config = dict(
    weight_decay=0.06,
    final_lr_fraction=0.1,
    seq_len=512,
    z_loss=1e-05,
)
Each number is 200 + 30 x the weight over its row's rms, rounded and kept within 0 to 999. Layers, rows and columns count from 0. The size before them is the row's rms in percent of the matrix's.

# layer 5 MLP up, 704x256, rms 0.157, rows 590-608, columns 128-255
100,207,234,253,163,237,185,197,161,206,205,211,175,172,183,232,197,186,251,188,196,180,208,145,195,213,201,225,198,160,174,220,240,213,175,211,196,207,266,211,207,192,215,163,191,191,234,247,197,230,222,232,187,195,176,149,174,249,193,211,204,221,190,178,227,208,192,178,243,167,172,218,197,256,207,189,199,217,152,224,205,232,177,175,202,282,190,181,234,252,184,198,181,179,177,182,234,186,227,199,178,202,222,176,197,215,206,255,250,225,197,177,156,243,239,207,187,205,197,234,160,224,219,256,217,215,190,261,176
102,247,243,212,161,193,160,224,212,216,153,226,166,239,183,179,183,174,143,171,195,259,209,190,216,170,252,248,192,232,165,250,185,191,226,190,202,200,215,206,170,207,172,194,224,253,225,220,163,210,206,217,240,184,274,217,156,142,208,196,199,254,210,156,163,192,247,204,174,200,188,218,197,222,177,205,184,156,179,189,215,183,189,243,260,197,177,234,160,190,206,174,201,238,202,230,169,261,181,161,222,185,206,227,180,182,240,240,191,258,199,189,250,185,199,197,193,152,224,163,164,175,136,217,221,222,208,245,230
099,167,260,197,156,202,228,163,213,188,234,183,249,187,240,209,202,201,193,184,155,259,181,182,159,203,231,236,188,211,195,240,210,204,228,145,220,234,166,250,192,209,172,248,192,159,190,151,167,134,190,239,249,168,190,200,233,209,181,179,230,167,248,193,195,175,201,178,180,138,236,144,180,232,155,244,182,192,189,226,180,185,170,199,207,179,195,237,213,222,217,178,167,178,203,155,207,227,239,160,231,171,239,163,159,163,225,192,186,223,245,215,153,216,210,210,238,156,183,188,198,211,227,217,254,234,229,205,192
104,189,244,195,209,151,173,131,174,176,141,168,168,190,265,239,133,151,175,206,138,218,193,184,196,200,254,224,192,222,230,213,176,272,183,216,212,216,214,250,151,215,192,186,209,208,205,152,206,202,199,178,228,192,218,185,231,161,215,176,182,165,187,182,210,215,196,179,153,166,216,195,135,217,185,189,241,174,245,230,186,226,206,191,147,141,202,260,210,159,192,213,220,221,181,215,207,210,208,249,163,218,191,218,166,198,168,184,243,200,198,234,184,217,182,196,257,234,199,201,209,179,190,213,220,202,209,283,221
094,212,177,188,225,216,224,189,218,253,164,215,198,177,189,171,196,244,269,189,210,218,167,230,187,186,242,232,157,205,118,223,178,172,257,151,175,167,217,216,198,168,269,183,186,209,191,195,219,179,198,224,204,181,212,169,190,183,214,229,185,144,198,217,172,241,182,242,238,191,191,146,168,133,178,158,174,229,218,176,213,234,237,219,204,163,226,183,177,194,268,170,189,251,223,231,202,193,214,215,191,195,191,246,248,196,187,200,173,189,252,167,241,191,244,197,256,169,189,180,244,157,176,267,191,193,172,205,189
102,172,235,156,199,214,216,186,148,191,173,228,210,162,159,228,225,239,165,194,199,155,253,188,233,197,211,210,212,171,197,218,233,198,182,185,116,149,179,172,187,214,169,243,188,214,203,219,186,210,204,181,251,237,186,163,251,223,160,217,172,239,162,170,254,243,240,207,208,238,172,134,180,192,172,181,188,157,174,212,178,213,156,138,225,183,243,224,204,219,207,213,223,170,197,268,163,223,194,195,262,149,191,150,183,182,183,182,135,188,217,224,182,230,270,192,201,191,198,262,201,203,207,159,229,185,180,207,213
100,219,254,175,242,255,173,200,275,184,241,217,246,202,194,196,203,227,198,179,217,188,217,238,166,239,214,191,201,171,182,200,161,203,171,195,167,202,196,193,199,211,164,116,210,222,212,206,226,235,221,248,190,210,211,265,238,177,134,160,192,166,189,210,196,193,208,197,239,197,195,142,161,182,196,156,201,244,202,207,198,155,194,252,154,197,187,175,161,245,187,216,186,224,125,189,172,215,200,172,213,223,210,257,176,239,191,200,199,173,202,211,205,167,205,228,198,206,205,229,167,171,203,205,176,225,139,193,174
102,226,146,187,197,160,185,224,200,178,218,201,201,218,236,162,182,230,217,224,214,133,220,208,187,204,234,182,153,169,162,202,225,223,190,156,251,161,190,202,253,295,174,149,241,192,143,241,184,228,229,144,226,229,194,161,209,220,183,251,218,162,165,160,219,191,181,247,219,201,193,208,208,205,206,199,224,174,235,234,186,177,145,192,201,150,200,157,183,157,155,199,222,250,163,252,213,236,271,233,193,205,202,201,142,253,189,182,234,183,194,199,208,231,172,191,222,130,253,216,202,192,259,197,233,243,214,182,232
101,219,236,162,256,208,206,211,213,196,192,176,240,126,247,214,179,191,189,205,184,160,184,141,174,205,181,218,193,229,179,231,223,171,174,211,191,229,175,209,155,170,242,210,204,205,149,229,200,203,187,207,231,141,224,168,228,193,186,213,213,219,228,143,139,173,222,193,221,188,180,178,173,151,183,168,277,221,224,247,178,245,141,211,246,218,192,217,278,230,226,204,203,169,185,253,254,193,182,164,177,231,220,151,167,142,212,179,169,199,249,204,205,169,188,235,218,221,223,172,257,249,219,171,179,187,172,207,141
094,181,209,196,195,162,230,191,222,233,203,156,215,214,209,201,182,242,193,175,229,132,226,248,206,267,263,197,183,187,204,230,199,215,177,181,196,230,208,219,257,219,202,215,229,173,210,218,268,200,174,145,152,190,120,197,213,177,201,226,216,189,166,202,199,215,196,223,223,194,183,240,156,228,238,205,193,205,213,178,244,198,187,216,190,230,181,177,217,257,251,250,157,248,182,186,226,198,175,219,188,251,179,254,160,185,251,214,175,195,140,182,232,177,177,267,153,239,193,213,213,231,211,161,147,196,167,201,225
099,190,224,187,195,170,222,178,212,187,174,216,191,209,203,162,164,187,193,223,202,195,209,178,205,194,163,211,189,169,231,218,228,191,243,154,189,153,248,183,146,196,162,197,211,184,205,185,215,166,195,191,147,214,178,207,164,191,226,197,167,157,214,218,195,206,208,159,201,183,197,205,177,212,210,185,202,173,130,184,204,177,234,229,95,200,258,238,255,258,180,238,197,219,204,203,216,193,183,214,187,234,249,160,258,225,168,199,174,260,177,262,185,228,229,263,212,211,205,184,204,217,191,251,219,230,275,183,200
104,189,222,192,208,190,240,220,182,220,210,152,230,265,138,195,191,176,196,166,196,246,235,187,228,193,166,204,220,257,228,206,169,201,181,154,215,223,152,222,195,204,198,151,204,216,181,216,177,208,223,182,134,185,165,215,248,154,193,197,184,144,212,184,292,194,214,246,213,211,188,161,236,227,198,167,221,197,206,213,198,223,185,201,217,203,185,158,133,185,268,196,174,176,214,213,209,200,220,206,147,252,197,234,202,184,185,176,168,195,218,244,154,244,167,213,157,222,242,198,219,189,177,145,189,209,158,213,216
116,334,204,254,240,180,210,215,236,186,192,229,200,193,235,174,183,193,192,204,192,234,218,246,174,216,258,153,191,220,170,215,181,236,182,162,189,178,207,160,175,201,184,211,201,207,193,213,227,208,192,175,183,199,220,210,186,143,231,200,205,234,176,158,198,179,233,157,201,192,198,206,170,153,168,254,200,208,128,170,234,160,188,251,209,228,186,229,233,150,206,199,169,217,215,160,173,209,213,221,182,206,204,225,177,216,194,213,129,161,228,169,226,205,186,210,214,207,202,187,159,222,208,185,201,165,171,171,181
096,189,134,215,201,157,133,235,221,263,253,223,170,229,155,201,255,205,180,171,216,251,204,215,126,169,195,142,256,254,219,223,208,153,225,198,202,165,177,187,182,228,195,204,207,197,176,187,194,173,202,204,178,225,191,217,216,187,203,180,197,192,171,170,180,179,193,145,175,180,225,235,132,191,201,216,236,200,233,245,215,207,148,226,208,172,226,168,184,266,187,204,214,211,213,230,182,224,191,217,217,155,206,188,221,190,163,195,177,214,216,206,177,180,170,139,199,235,205,153,272,171,246,216,226,219,242,187,195
099,144,144,186,207,170,226,216,244,207,137,217,240,191,207,179,264,213,183,219,178,233,175,206,165,222,241,209,183,203,183,201,219,194,210,177,154,194,232,182,173,177,220,146,189,212,162,222,173,173,142,181,190,237,190,134,195,205,171,184,165,224,222,226,164,183,213,259,218,147,182,255,138,162,201,151,182,209,178,198,209,226,212,239,205,201,209,179,269,206,223,166,174,218,171,154,208,202,186,205,144,200,217,165,240,254,172,244,243,194,197,273,198,213,246,184,203,163,110,220,217,224,142,151,192,172,158,231,201
101,175,223,148,219,206,157,258,236,271,194,178,170,193,231,202,259,200,164,147,223,245,199,241,210,200,172,197,185,179,199,199,247,251,180,195,187,189,200,209,130,180,219,232,183,159,222,185,207,217,164,222,166,206,166,153,180,199,233,185,191,179,159,215,252,203,188,173,173,160,194,267,222,231,222,221,261,211,203,184,210,234,187,164,222,230,241,178,217,192,211,208,162,194,211,222,185,187,198,193,227,180,187,168,176,227,216,186,227,187,203,165,244,170,222,218,195,196,188,178,205,240,179,223,155,198,175,196,196
105,213,203,173,232,248,171,240,180,212,207,182,220,208,231,229,185,210,166,213,254,198,242,233,218,191,188,166,184,168,214,260,204,186,221,195,171,162,190,210,229,168,195,220,197,194,183,216,172,220,200,152,176,277,224,200,224,197,167,267,232,176,201,183,134,170,165,163,192,225,264,272,247,189,224,188,202,233,173,181,234,213,201,204,159,178,220,198,202,214,213,193,228,170,226,219,211,222,259,184,178,166,185,227,161,237,215,189,164,174,156,263,252,156,216,228,214,211,252,195,212,250,189,227,149,161,158,215,209
100,220,162,213,161,206,221,267,191,181,226,174,204,225,185,238,159,175,170,152,250,191,224,188,240,205,195,161,237,196,291,184,192,167,193,245,256,191,203,227,139,232,222,155,227,207,176,222,183,207,176,263,214,194,241,192,192,220,229,147,203,229,229,238,220,277,237,170,248,189,172,165,171,251,170,208,275,237,194,233,175,188,207,222,222,206,207,179,187,216,199,217,181,209,261,188,194,185,228,175,238,197,200,119,180,165,220,233,225,266,208,204,169,176,210,206,200,146,169,181,160,182,228,195,166,227,268,187,174
098,215,165,204,205,185,222,164,219,225,248,207,227,177,187,208,183,239,195,213,189,211,128,167,212,199,159,206,124,180,186,184,228,177,218,220,229,169,213,248,164,183,203,209,163,141,191,198,230,127,221,129,229,189,206,224,208,223,179,207,164,214,217,215,228,188,198,211,213,214,217,189,224,255,112,221,194,196,160,195,265,189,162,132,176,164,213,230,183,221,222,160,172,219,193,178,185,179,132,205,201,185,191,175,162,212,184,218,172,215,185,145,215,209,192,190,231,199,169,182,180,184,160,185,190,217,183,205,219
# layer 5 MLP down (transposed), 704x256, rms 0.15, rows 590-607, columns 128-255
098,180,235,213,135,193,182,240,186,195,167,217,216,235,194,143,207,179,171,159,190,204,220,222,185,168,195,217,194,187,146,242,212,184,224,220,139,243,233,187,255,203,223,215,219,180,148,228,216,193,235,212,157,186,245,160,206,154,169,256,233,179,161,193,169,226,192,193,187,212,155,188,161,255,141,229,221,179,161,186,204,216,182,159,230,172,222,256,175,213,162,204,133,206,194,229,187,194,226,242,203,211,249,229,184,234,201,215,235,147,211,230,156,264,193,214,149,201,175,180,219,215,262,220,172,181,189,207,209
102,204,157,218,212,224,185,191,213,188,190,200,232,238,157,148,160,113,212,182,138,188,214,167,216,181,173,204,229,164,164,204,178,171,227,214,222,268,186,192,214,241,171,257,214,173,210,193,212,206,247,196,237,149,206,144,189,223,211,239,220,189,196,187,174,208,206,181,200,272,243,197,206,195,194,169,195,198,197,171,225,210,246,170,201,233,200,150,183,190,276,133,207,196,192,226,227,207,240,203,173,167,172,197,163,213,182,193,239,183,211,194,224,227,170,157,234,223,180,199,239,187,206,259,221,231,248,228,197
098,246,161,225,165,224,118,177,144,236,178,181,184,217,226,178,209,198,200,171,162,205,169,219,197,183,160,180,217,231,171,234,205,193,204,180,218,229,153,193,202,142,216,171,122,190,191,239,123,218,178,181,110,175,186,231,172,169,199,176,234,206,180,196,196,206,245,234,224,252,187,208,181,153,175,189,192,182,201,180,198,184,173,197,269,268,208,253,239,162,198,211,200,171,232,201,187,181,202,214,172,219,223,195,240,240,207,144,166,201,203,205,214,155,166,195,210,229,186,239,233,244,217,186,203,166,245,203,137
100,208,161,192,214,223,186,193,132,191,205,236,144,185,186,170,168,208,226,156,149,173,214,218,156,211,189,161,207,185,240,211,186,264,177,166,213,222,191,188,205,177,182,179,183,184,231,170,167,152,189,241,231,194,203,244,157,238,204,193,158,188,159,212,159,135,213,121,207,169,216,158,199,195,180,221,206,239,178,216,226,262,225,159,208,186,185,173,241,218,188,168,234,205,225,202,198,165,188,249,241,302,179,224,166,229,149,144,205,153,191,212,173,167,207,178,222,212,230,228,150,217,202,211,177,257,172,242,260
099,285,170,174,220,213,195,242,190,180,215,174,240,206,239,201,183,207,178,207,177,190,213,244,238,188,174,169,205,137,226,191,184,188,204,194,186,227,206,229,191,195,215,201,205,171,189,209,203,163,229,175,187,238,202,238,218,198,215,235,192,250,207,174,219,223,249,213,175,169,210,258,162,214,153,204,243,207,183,146,187,188,219,201,191,182,218,185,235,233,200,194,126,249,171,195,186,192,184,252,173,212,177,189,185,196,187,168,195,207,164,195,272,195,185,202,232,184,201,229,172,197,158,233,255,226,146,217,195
102,259,195,192,178,200,205,204,186,190,215,234,193,248,218,268,255,165,193,191,226,246,217,220,181,189,95,182,170,193,216,180,194,214,174,210,216,235,141,191,208,153,217,169,158,221,209,214,195,210,197,215,200,205,186,202,219,233,187,162,242,199,190,203,216,168,276,215,168,187,225,120,227,192,222,269,248,160,146,203,190,230,225,167,211,239,233,179,191,229,209,213,229,138,149,224,141,232,266,173,202,213,249,198,241,224,241,186,186,230,195,174,214,204,177,237,275,269,147,205,205,195,163,224,271,221,218,191,244
101,230,146,231,205,249,141,176,254,163,244,162,232,219,203,232,201,226,217,179,228,194,140,177,238,155,202,200,227,149,147,188,227,216,237,243,232,217,144,161,200,189,166,169,256,242,189,185,191,222,195,210,163,156,245,222,193,197,178,211,220,192,186,254,249,175,168,190,213,192,193,255,188,192,197,178,192,172,207,220,215,205,245,177,204,208,263,222,205,229,215,167,229,194,160,185,183,161,173,229,220,177,202,199,223,220,245,166,181,217,220,259,223,182,235,191,140,186,173,197,169,203,210,152,169,303,177,222,182
105,238,175,164,170,236,216,227,227,161,194,153,147,222,242,189,201,219,148,205,154,144,235,160,180,226,230,188,207,259,116,193,197,176,236,183,247,196,191,187,187,197,153,219,240,206,184,211,209,176,250,193,173,232,219,158,183,165,230,214,154,188,183,207,210,199,173,210,202,236,158,190,200,223,186,197,166,194,182,186,197,191,213,180,199,201,169,170,209,214,203,153,202,199,182,250,220,148,184,209,187,148,206,200,166,193,281,230,193,212,265,241,185,200,166,229,211,182,214,154,150,197,180,164,211,211,205,192,209
107,182,209,207,231,170,192,175,200,261,221,249,282,221,217,173,230,227,144,163,215,165,192,150,162,187,183,166,196,156,187,217,148,217,190,189,204,156,215,222,169,133,189,187,234,207,146,265,192,149,200,161,222,169,219,159,180,209,202,254,194,138,220,193,190,215,208,205,160,212,206,185,175,145,181,182,184,198,179,196,162,161,164,172,110,167,241,179,237,220,163,211,157,137,233,192,257,205,178,182,219,190,178,176,224,226,213,190,198,158,173,180,165,200,178,185,194,189,177,183,181,228,209,157,256,147,218,189,202
098,191,163,227,229,210,264,195,240,222,201,171,170,165,188,235,199,192,236,183,145,190,168,138,211,204,174,228,152,176,195,210,241,165,155,185,163,183,254,228,257,227,178,168,194,169,205,197,209,192,193,202,226,200,150,158,228,197,231,198,226,192,203,197,198,178,189,188,167,158,202,125,193,173,158,182,199,192,212,221,118,243,201,223,214,241,239,266,216,240,233,213,171,162,169,190,215,179,178,201,213,212,214,195,181,175,208,262,213,233,199,151,231,197,216,217,214,215,184,205,185,182,217,188,155,168,209,190,191
097,172,200,182,209,170,210,215,177,171,194,154,175,184,198,167,178,191,197,262,201,184,225,150,266,167,235,215,176,193,230,210,171,167,143,129,270,181,167,147,203,161,198,199,196,202,180,171,179,147,210,177,173,208,205,157,164,228,188,238,199,127,187,166,160,191,210,231,249,160,197,206,181,217,171,204,261,197,214,191,212,203,176,208,149,210,151,166,210,218,221,202,202,139,218,155,199,209,196,199,201,217,191,170,181,247,303,164,222,193,252,203,178,189,186,164,172,153,180,286,201,156,201,263,154,242,190,192,217
098,194,181,197,185,200,200,259,200,228,190,170,239,170,246,212,198,166,168,157,153,185,214,210,257,228,175,156,188,175,209,195,163,180,210,134,239,199,179,225,234,194,211,190,231,190,214,200,195,240,195,187,163,162,222,195,209,164,194,197,220,193,200,209,183,142,171,167,216,208,222,159,153,157,226,211,210,224,197,151,165,244,207,201,217,164,261,237,232,211,182,153,201,235,234,182,159,212,174,205,226,291,272,186,187,175,212,206,167,184,295,186,181,192,220,200,228,249,236,272,176,197,174,211,200,263,185,201,168
094,188,259,196,181,150,192,237,210,193,226,231,188,220,259,217,189,181,211,169,204,159,240,188,202,190,177,165,190,219,205,186,205,244,213,268,196,142,207,237,203,195,226,254,152,186,230,177,185,241,192,184,199,198,197,215,222,213,218,235,173,186,197,193,201,217,225,249,193,211,211,137,228,167,188,187,176,175,187,203,176,156,200,174,153,145,179,164,152,194,186,207,194,219,198,190,243,207,247,215,164,166,232,227,230,142,198,154,204,189,82,215,164,166,180,235,201,217,194,186,208,193,203,202,264,177,209,233,214
101,142,175,204,228,202,145,212,258,234,217,240,215,197,207,190,195,210,219,199,201,163,243,179,200,240,204,206,179,189,173,190,262,172,210,258,168,225,230,219,198,205,185,218,174,192,245,230,208,177,186,158,193,182,196,212,199,200,230,249,227,196,233,203,170,206,213,183,205,134,206,153,208,216,208,224,177,225,151,243,197,149,188,166,210,180,223,209,214,175,232,241,173,195,177,227,228,234,159,171,204,199,189,242,231,211,205,190,172,173,191,209,189,217,168,182,138,186,250,155,189,215,185,164,205,235,204,278,213
101,191,195,192,171,216,220,223,157,269,230,229,187,220,160,153,201,188,186,233,144,184,230,251,142,168,189,228,200,156,239,155,243,214,253,185,239,178,148,212,175,246,199,166,279,225,197,213,224,188,256,185,162,194,214,227,183,202,207,245,178,167,139,206,238,232,183,222,185,191,209,226,227,197,220,261,146,193,148,150,194,207,210,164,170,181,217,192,199,225,201,197,229,169,196,195,212,214,224,219,202,147,175,122,223,210,285,190,165,200,197,158,235,220,209,227,249,207,218,196,196,203,222,241,206,194,241,187,170
098,219,251,149,190,229,241,239,224,208,236,198,172,157,208,168,232,212,263,193,223,199,176,166,199,198,179,167,226,214,170,170,198,220,176,163,183,195,229,178,160,207,205,229,206,108,241,209,256,217,198,148,181,177,166,220,232,180,191,233,166,186,231,196,217,211,195,223,177,226,214,183,174,185,246,174,194,189,159,155,212,204,198,158,193,220,220,189,173,259,242,187,212,250,233,165,212,227,216,206,199,192,151,167,244,209,169,204,172,184,204,143,221,209,196,198,153,183,205,167,237,165,178,186,220,232,188,219,182
099,235,204,200,215,183,202,208,156,179,249,199,203,261,182,237,206,214,191,248,207,210,190,196,199,223,160,191,137,156,159,195,158,232,173,175,186,182,267,232,221,163,215,215,192,190,248,220,160,207,212,190,256,186,139,242,217,241,180,160,152,198,219,197,182,161,225,219,177,205,260,233,178,206,235,226,235,225,223,152,176,191,195,207,170,199,180,165,207,210,263,184,193,227,167,241,254,199,178,141,213,187,226,192,207,232,261,181,175,204,227,184,222,179,176,204,230,173,200,176,172,174,168,189,180,151,139,201,218
105,182,238,227,189,160,193,225,249,133,153,191,199,178,168,234,198,176,226,207,203,171,204,204,221,181,208,163,174,189,232,208,176,195,182,196,228,214,207,152,170,202,218,190,223,169,201,211,209,198,182,186,200,225,237,171,214,245,177,207,163,146,190,212,197,205,210,227,195,218,197,172,206,226,196,243,230,199,237,191,191,243,220,186,186,182,200,259,247,154,162,169,197,246,210,189,225,190,213,251,176,214,168,190,168,208,225,198,242,173,223,179,203,146,204,236,201,130,237,172,153,190,213,185,178,221,178,197,251
# layer 5 MLP gate, 704x256, rms 0.157, rows 591-608, columns 128-255
099,230,223,186,201,225,180,222,150,202,161,217,162,143,181,259,248,237,184,195,191,181,212,237,189,183,230,214,167,215,163,209,213,223,141,240,184,152,282,215,179,233,203,234,206,226,164,203,197,174,205,197,215,242,221,273,208,164,205,248,196,143,192,208,196,206,248,207,166,169,232,155,136,179,216,207,150,200,230,236,230,188,223,182,278,153,213,169,186,215,204,235,233,229,190,226,133,181,212,175,264,200,179,232,205,213,201,161,203,177,225,221,139,190,226,203,234,160,222,174,216,200,210,228,234,122,164,215,194
103,139,192,176,249,198,203,188,177,232,200,201,221,230,239,190,197,148,156,167,170,198,204,221,162,162,183,175,212,304,165,203,194,200,193,205,221,165,169,217,212,187,198,208,166,208,207,198,256,150,254,210,164,215,217,164,233,184,222,219,206,190,188,175,164,182,251,166,218,156,215,181,240,167,203,248,183,182,210,196,194,210,161,155,238,227,199,237,163,225,207,204,229,169,222,193,219,204,229,175,206,199,251,211,163,207,168,180,220,181,215,233,182,225,164,222,185,195,174,277,164,226,185,183,203,167,206,195,173
106,195,142,268,219,227,230,210,177,254,170,165,257,149,132,173,209,163,198,165,201,193,168,187,207,237,189,168,209,236,190,203,222,120,228,159,201,199,218,216,190,167,190,208,161,167,183,212,222,162,174,214,200,189,255,212,155,250,204,208,229,239,218,217,252,214,174,197,232,164,147,228,180,269,221,253,208,189,159,220,216,228,183,200,234,212,183,202,200,177,200,183,176,194,200,246,259,187,191,179,236,207,184,202,219,227,148,193,176,208,182,193,178,197,260,178,221,224,218,234,205,174,195,143,178,170,256,147,191
089,239,218,267,258,178,202,243,230,177,193,265,210,196,240,188,202,186,192,167,217,206,167,193,194,272,214,196,180,208,210,192,215,229,162,194,248,195,157,177,141,203,174,164,183,191,211,232,229,210,222,203,157,210,256,190,213,246,215,189,217,210,199,153,221,221,144,224,173,216,168,199,194,131,233,144,188,209,201,248,186,197,170,232,213,190,183,198,176,243,200,243,207,186,212,233,184,227,198,232,204,202,248,186,217,222,220,246,193,209,194,241,227,178,219,219,231,174,222,213,128,188,183,210,238,205,257,142,214
099,168,222,177,224,147,171,261,189,153,186,193,191,197,161,168,191,194,166,179,158,187,194,190,191,180,248,194,191,206,195,209,190,191,220,169,216,162,213,144,178,199,256,256,127,207,257,223,210,224,210,158,217,223,201,156,212,151,222,176,215,192,205,195,217,274,178,207,210,169,219,166,196,222,145,247,156,218,172,200,171,183,146,169,169,205,188,218,168,195,210,197,255,192,110,203,138,165,208,144,229,126,188,233,215,250,189,186,190,202,213,227,211,202,195,254,236,181,172,229,182,237,236,168,179,198,186,209,214
098,200,233,260,164,198,221,152,181,223,160,174,215,239,200,171,236,214,197,185,196,262,203,211,170,214,163,201,205,179,198,227,244,191,205,184,177,150,174,264,213,224,246,229,152,182,109,166,245,197,213,190,254,222,166,161,238,231,187,223,238,180,167,170,252,233,177,219,182,153,211,223,214,189,148,146,166,171,202,204,222,242,168,191,146,203,205,202,207,172,182,189,211,171,165,219,175,200,217,201,218,208,211,178,206,231,174,229,185,176,188,185,205,180,216,198,166,159,193,186,228,212,252,240,171,251,182,206,201
110,199,279,179,193,185,210,195,228,175,245,243,240,193,202,190,193,201,195,176,174,199,154,160,203,147,233,179,165,212,187,221,194,167,193,253,223,213,185,147,228,168,199,239,235,126,226,207,283,195,175,238,218,153,237,250,125,212,184,163,196,194,210,257,135,189,230,192,236,203,207,257,211,186,172,232,218,247,210,193,168,146,231,190,210,148,223,228,185,185,260,216,179,212,232,223,182,185,148,195,228,208,205,177,204,142,182,214,192,193,217,221,182,213,221,236,204,211,214,194,186,214,241,228,191,211,185,182,180
094,194,235,182,217,199,224,171,221,206,242,168,214,174,157,214,235,193,175,179,199,212,183,205,172,220,232,205,247,258,232,181,222,145,173,209,184,101,175,209,229,199,197,212,198,212,223,179,158,189,202,127,176,197,204,209,212,123,191,210,163,197,202,228,175,258,165,161,166,205,161,178,145,175,169,236,277,226,239,151,221,210,212,190,202,222,197,244,213,249,192,193,221,189,166,187,210,222,175,210,220,175,176,152,213,144,183,142,219,231,214,185,169,183,192,190,185,149,194,201,165,199,212,206,156,183,160,195,150
099,220,224,199,229,249,243,277,133,202,157,170,202,213,175,202,221,159,194,169,217,255,174,191,211,179,242,196,132,219,193,244,148,231,192,260,187,153,222,190,226,189,208,205,189,247,245,228,228,206,221,140,203,189,201,171,228,171,181,239,178,230,193,181,208,151,197,168,258,228,215,181,150,188,114,221,183,151,170,162,223,237,168,190,236,209,246,169,180,161,141,225,152,211,220,212,212,210,188,235,252,202,180,173,169,236,205,203,187,168,202,191,174,183,206,227,227,265,187,189,208,194,242,160,199,226,226,183,206
095,201,204,237,201,222,185,181,203,196,244,165,225,249,160,156,158,171,148,158,226,272,199,191,226,131,163,172,232,169,181,178,277,197,191,216,197,213,175,176,231,178,192,135,152,203,234,214,203,188,208,195,156,241,193,202,211,208,165,228,238,206,213,168,188,209,169,207,194,202,131,157,187,223,215,193,290,181,158,204,225,190,183,187,238,215,191,270,216,188,216,156,208,201,188,201,194,227,191,172,179,274,232,173,206,230,92,205,193,194,257,220,225,194,190,199,132,187,181,189,213,211,190,250,187,193,202,194,169
098,216,199,180,177,238,237,207,163,263,211,159,158,196,173,153,239,177,266,226,232,237,279,177,184,189,172,195,248,203,180,201,195,207,230,183,217,180,168,179,214,223,195,231,233,186,219,268,175,217,163,216,217,233,163,191,214,201,152,212,231,177,192,156,208,217,192,260,185,158,175,194,184,201,134,201,218,215,173,185,193,254,229,167,208,219,172,184,221,196,185,139,188,172,193,226,217,189,203,231,245,204,172,208,248,201,249,228,194,161,197,191,163,197,217,201,225,223,130,187,223,194,207,178,163,179,209,179,215
107,172,160,244,176,221,239,251,180,209,197,188,226,182,193,152,213,224,200,227,186,220,198,180,248,206,193,210,207,244,190,161,244,153,177,208,238,226,240,193,194,209,171,164,197,203,172,229,180,207,197,237,214,209,146,224,221,165,222,195,196,153,204,206,197,211,199,228,245,214,213,232,180,150,185,122,244,210,209,233,126,223,261,202,199,124,168,199,189,159,181,218,169,219,220,207,208,161,234,214,198,152,188,206,254,197,261,191,177,151,247,166,193,193,193,161,243,185,174,234,173,173,190,148,217,203,187,190,200
103,202,212,142,176,168,187,188,174,182,240,211,209,210,256,165,218,179,228,216,203,199,208,246,180,199,186,190,249,190,226,195,190,209,194,219,217,192,225,147,201,217,248,136,199,210,216,185,232,156,156,190,220,207,167,227,176,214,181,232,218,141,238,160,195,259,212,172,197,218,230,232,234,194,274,204,205,215,230,205,196,224,229,196,197,167,229,183,195,193,209,131,215,161,232,218,161,143,136,211,242,138,239,191,258,173,159,179,194,222,222,193,160,216,199,171,180,217,214,209,200,165,192,290,211,212,235,230,187
100,187,180,193,201,158,183,140,206,201,177,176,246,220,239,221,233,190,251,163,233,284,232,232,180,177,195,147,188,218,192,220,217,213,196,185,210,171,206,217,221,158,194,216,159,154,188,191,185,197,228,165,173,203,241,171,195,180,208,239,200,272,189,167,135,174,175,218,195,188,171,240,164,225,230,176,238,146,221,174,194,252,203,228,169,207,176,182,239,183,236,155,204,203,245,193,187,162,156,185,198,230,171,240,191,245,205,191,169,186,240,181,183,231,129,183,200,202,217,271,200,170,247,205,196,188,200,208,180
101,211,215,174,137,235,198,189,192,232,204,175,152,169,184,166,211,238,179,211,144,204,191,181,205,162,206,211,215,165,216,217,233,203,205,198,170,108,158,248,180,257,214,217,207,207,175,184,225,193,219,223,236,228,195,174,181,233,238,194,214,133,213,236,194,268,202,233,179,217,203,205,221,286,143,246,163,189,231,204,239,194,119,169,170,218,199,234,190,205,253,263,229,196,190,177,183,248,214,224,243,243,214,142,189,234,138,212,271,197,173,160,229,178,205,213,193,197,189,234,203,214,218,205,171,201,225,187,194
099,298,202,233,178,229,190,244,171,180,232,164,179,171,229,209,194,209,208,176,250,235,187,231,169,197,171,150,159,191,253,202,196,173,225,187,256,183,263,211,175,257,231,219,217,228,185,120,209,175,233,168,215,163,233,191,212,178,219,222,208,201,234,234,244,193,184,175,229,190,200,223,153,177,190,199,200,194,178,198,245,279,222,206,198,185,230,146,202,178,233,155,236,234,198,241,198,180,234,202,179,191,210,221,188,189,197,231,187,126,193,232,224,235,213,172,197,195,178,153,182,191,262,156,170,168,209,214,186
099,165,198,238,211,202,272,184,190,198,179,168,205,260,213,222,249,218,213,146,196,223,209,174,133,190,208,202,290,200,231,173,211,158,189,193,235,174,200,219,177,191,225,187,172,241,172,189,202,197,192,236,222,186,194,218,265,217,221,219,188,248,173,191,182,284,220,226,184,179,184,186,173,163,172,217,249,234,180,234,245,158,150,158,219,211,221,182,210,249,138,205,195,223,202,199,222,264,140,192,194,209,205,217,223,208,135,164,190,214,208,191,176,203,215,184,165,192,172,192,211,230,219,180,182,221,221,244,133
098,179,204,189,211,198,213,183,201,157,225,176,152,186,220,180,174,180,171,126,222,189,150,179,172,178,218,129,198,158,240,134,148,237,245,200,202,227,192,179,153,140,184,161,205,205,197,212,164,211,205,225,176,192,164,168,181,231,198,213,130,217,185,205,189,255,197,167,234,172,181,97,241,235,245,168,190,235,145,110,167,223,222,215,182,224,228,183,199,223,193,225,146,200,191,211,223,205,205,199,177,170,196,156,206,220,192,158,198,277,180,270,205,193,148,193,194,216,161,211,191,178,243,158,233,194,225,178,150